Each number is 200 + 40 x the weight over its row's rms, rounded and kept within 0 to 999. Layers, rows and columns count from 0. The size before them is the row's rms in percent of the matrix's.

# layer 6 MLP down (transposed), 1024x256, rms 0.047, rows 853-858, columns 128-255
107,179,194,242,200,137,220,245,183,137,168,193,299,165,168,232,186,195,147,226,190,167,207,205,205,207,232,154,174,180,153,142,245,194,195,207,234,108,215,204,257,268,230,198,160,299,275,187,243,278,221,229,212,233,159,174,192,185,182,212,262,233,273,195,261,196,204,217,133,175,152,190,188,196,204,189,187,197,133,193,215,201,200,116,288,125,160,221,138,222,153,224,159,291,192,203,206,209,220,214,151,243,209,201,164,177,182,219,277,181,168,219,228,157,210,198,187,117,191,115,121,179,153,186,217,211,204,213,160
104,235,154,236,232,168,172,239,164,262,273,143,241,178,184,231,199,178,226,219,195,240,242,237,177,242,143,178,203,211,195,159,231,192,247,255,222,188,242,210,215,229,268,197,223,223,177,205,221,217,166,204,228,166,224,167,189,169,268,265,219,227,201,218,248,173,289,230,194,186,225,206,233,215,149,195,207,224,209,165,130,255,141,180,128,184,226,161,191,153,213,200,122,219,227,194,177,205,219,279,180,156,174,143,222,178,162,251,210,278,141,186,153,174,191,194,254,248,174,156,247,240,155,227,162,182,141,208,191
096,192,201,200,242,179,121,146,191,222,236,213,224,216,180,277,141,228,248,207,196,221,201,207,227,100,152,252,209,231,211,239,191,223,120,135,183,248,251,156,236,257,305,220,224,163,154,271,187,250,241,236,124,218,239,183,189,237,196,118,159,222,260,136,193,175,162,215,262,186,164,201,191,201,271,185,182,157,202,174,243,191,233,152,233,189,151,159,167,180,232,212,201,158,254,181,227,201,247,144,280,218,147,155,221,183,202,206,172,231,203,212,107,160,182,215,98,204,190,229,233,221,236,235,96,214,172,234,213
103,232,253,165,94,227,200,274,194,237,113,187,226,212,259,188,190,259,173,198,221,182,228,158,221,104,255,165,228,180,166,152,198,155,284,222,167,251,115,252,158,138,151,199,205,164,204,220,181,160,291,203,150,209,232,159,195,188,222,219,175,214,187,203,227,132,156,177,182,128,186,232,245,206,200,196,205,207,189,145,183,225,208,139,201,214,231,188,215,192,153,157,212,177,174,157,245,180,161,296,268,209,217,226,241,152,165,198,220,236,253,205,178,144,239,243,132,246,223,149,152,244,226,200,182,226,154,176,260
100,175,254,183,188,188,195,211,267,264,256,210,183,189,143,244,223,202,215,261,250,168,220,187,172,226,169,241,194,209,275,221,163,214,127,159,237,235,216,199,183,179,172,232,261,197,141,219,258,215,217,228,171,232,152,213,234,162,156,153,163,215,260,151,136,177,127,187,227,203,176,219,231,180,191,228,194,232,241,202,187,220,193,234,139,201,192,198,148,168,189,271,196,291,234,242,272,182,195,170,207,257,143,185,170,230,247,218,306,229,188,170,220,129,136,169,220,188,241,188,133,207,218,223,235,232,232,199,133
099,200,176,188,183,162,220,135,164,70,178,181,293,222,183,273,155,192,204,234,276,190,260,331,198,184,209,201,186,165,188,182,170,188,238,216,177,261,180,207,191,204,223,190,174,196,220,188,235,198,227,226,235,132,193,204,228,283,174,170,198,211,187,205,152,326,148,205,195,180,238,223,250,210,274,202,179,231,104,168,175,193,126,214,225,231,260,245,179,134,207,194,173,177,211,171,171,266,185,164,221,258,131,249,218,151,189,141,257,185,239,228,173,208,183,157,170,196,159,211,133,149,145,196,296,180,199,149,203
# layer 6 MLP up, 1024x256, rms 0.0933, rows 854-858, columns 128-255
099,195,160,202,218,218,190,166,159,189,202,153,190,144,197,215,212,175,230,195,202,217,289,147,284,138,154,210,213,185,158,212,164,242,193,248,239,229,199,198,237,290,196,120,177,229,252,220,124,92,216,200,145,232,178,182,190,173,228,221,216,172,270,195,167,235,146,119,78,200,256,252,176,254,240,213,209,184,166,186,231,215,222,236,152,179,170,133,160,166,243,194,218,203,220,184,231,295,212,165,245,243,165,198,212,224,202,140,237,155,237,228,191,228,248,206,183,187,169,185,251,183,180,199,197,177,232,188,270
087,158,227,206,196,198,159,135,205,200,160,263,222,172,165,144,215,187,130,221,305,199,286,218,201,164,137,125,175,164,164,186,261,150,230,199,178,228,234,206,200,186,229,143,189,214,256,257,225,246,189,183,150,200,267,156,194,206,218,184,252,185,191,217,153,183,169,206,186,182,213,222,203,231,214,170,267,146,266,199,144,252,137,221,143,201,279,172,240,207,213,208,175,159,291,148,174,148,163,220,169,183,192,220,142,194,190,196,200,222,184,247,257,211,268,256,226,183,211,174,126,157,223,231,227,241,240,201,175
108,179,192,177,214,180,185,147,254,203,256,234,264,122,251,213,199,141,205,213,205,123,229,173,248,181,247,211,210,186,261,231,201,271,240,221,228,175,126,213,238,129,212,162,234,323,236,227,127,239,196,197,223,218,173,160,167,225,165,184,161,230,186,252,199,102,202,226,247,227,253,199,229,177,124,170,218,185,182,204,176,254,194,112,221,189,219,175,153,252,169,210,125,206,239,138,168,231,132,262,231,196,226,224,139,199,161,241,180,182,148,136,170,258,244,188,204,250,289,235,196,215,224,259,222,176,109,264,215
098,213,187,209,250,248,199,202,159,225,205,220,189,241,165,186,161,228,199,195,175,228,162,192,182,143,221,245,192,254,122,232,145,164,240,276,185,126,148,193,141,246,208,177,152,245,221,201,137,204,193,194,197,309,216,199,200,187,218,228,224,277,264,296,228,225,174,171,163,177,161,200,153,187,184,176,226,226,230,194,177,149,183,223,200,144,162,205,268,285,204,131,238,191,208,269,214,198,168,210,238,202,264,172,215,196,186,201,212,168,201,162,202,224,202,238,183,173,204,151,246,248,168,182,294,232,130,215,269
104,188,297,233,249,200,222,132,232,225,216,243,221,239,192,149,132,151,154,234,203,132,270,221,165,168,136,259,164,126,273,163,202,181,220,139,226,220,231,254,140,223,183,244,205,168,237,294,220,225,248,215,205,191,155,161,232,214,163,143,214,258,156,99,255,122,241,177,242,263,215,216,171,168,223,228,213,179,187,252,176,202,254,236,184,166,180,165,259,159,151,272,155,186,272,188,148,270,226,132,231,165,240,218,191,183,196,249,216,232,142,186,201,180,137,177,180,202,169,207,154,248,239,268,185,223,167,219,220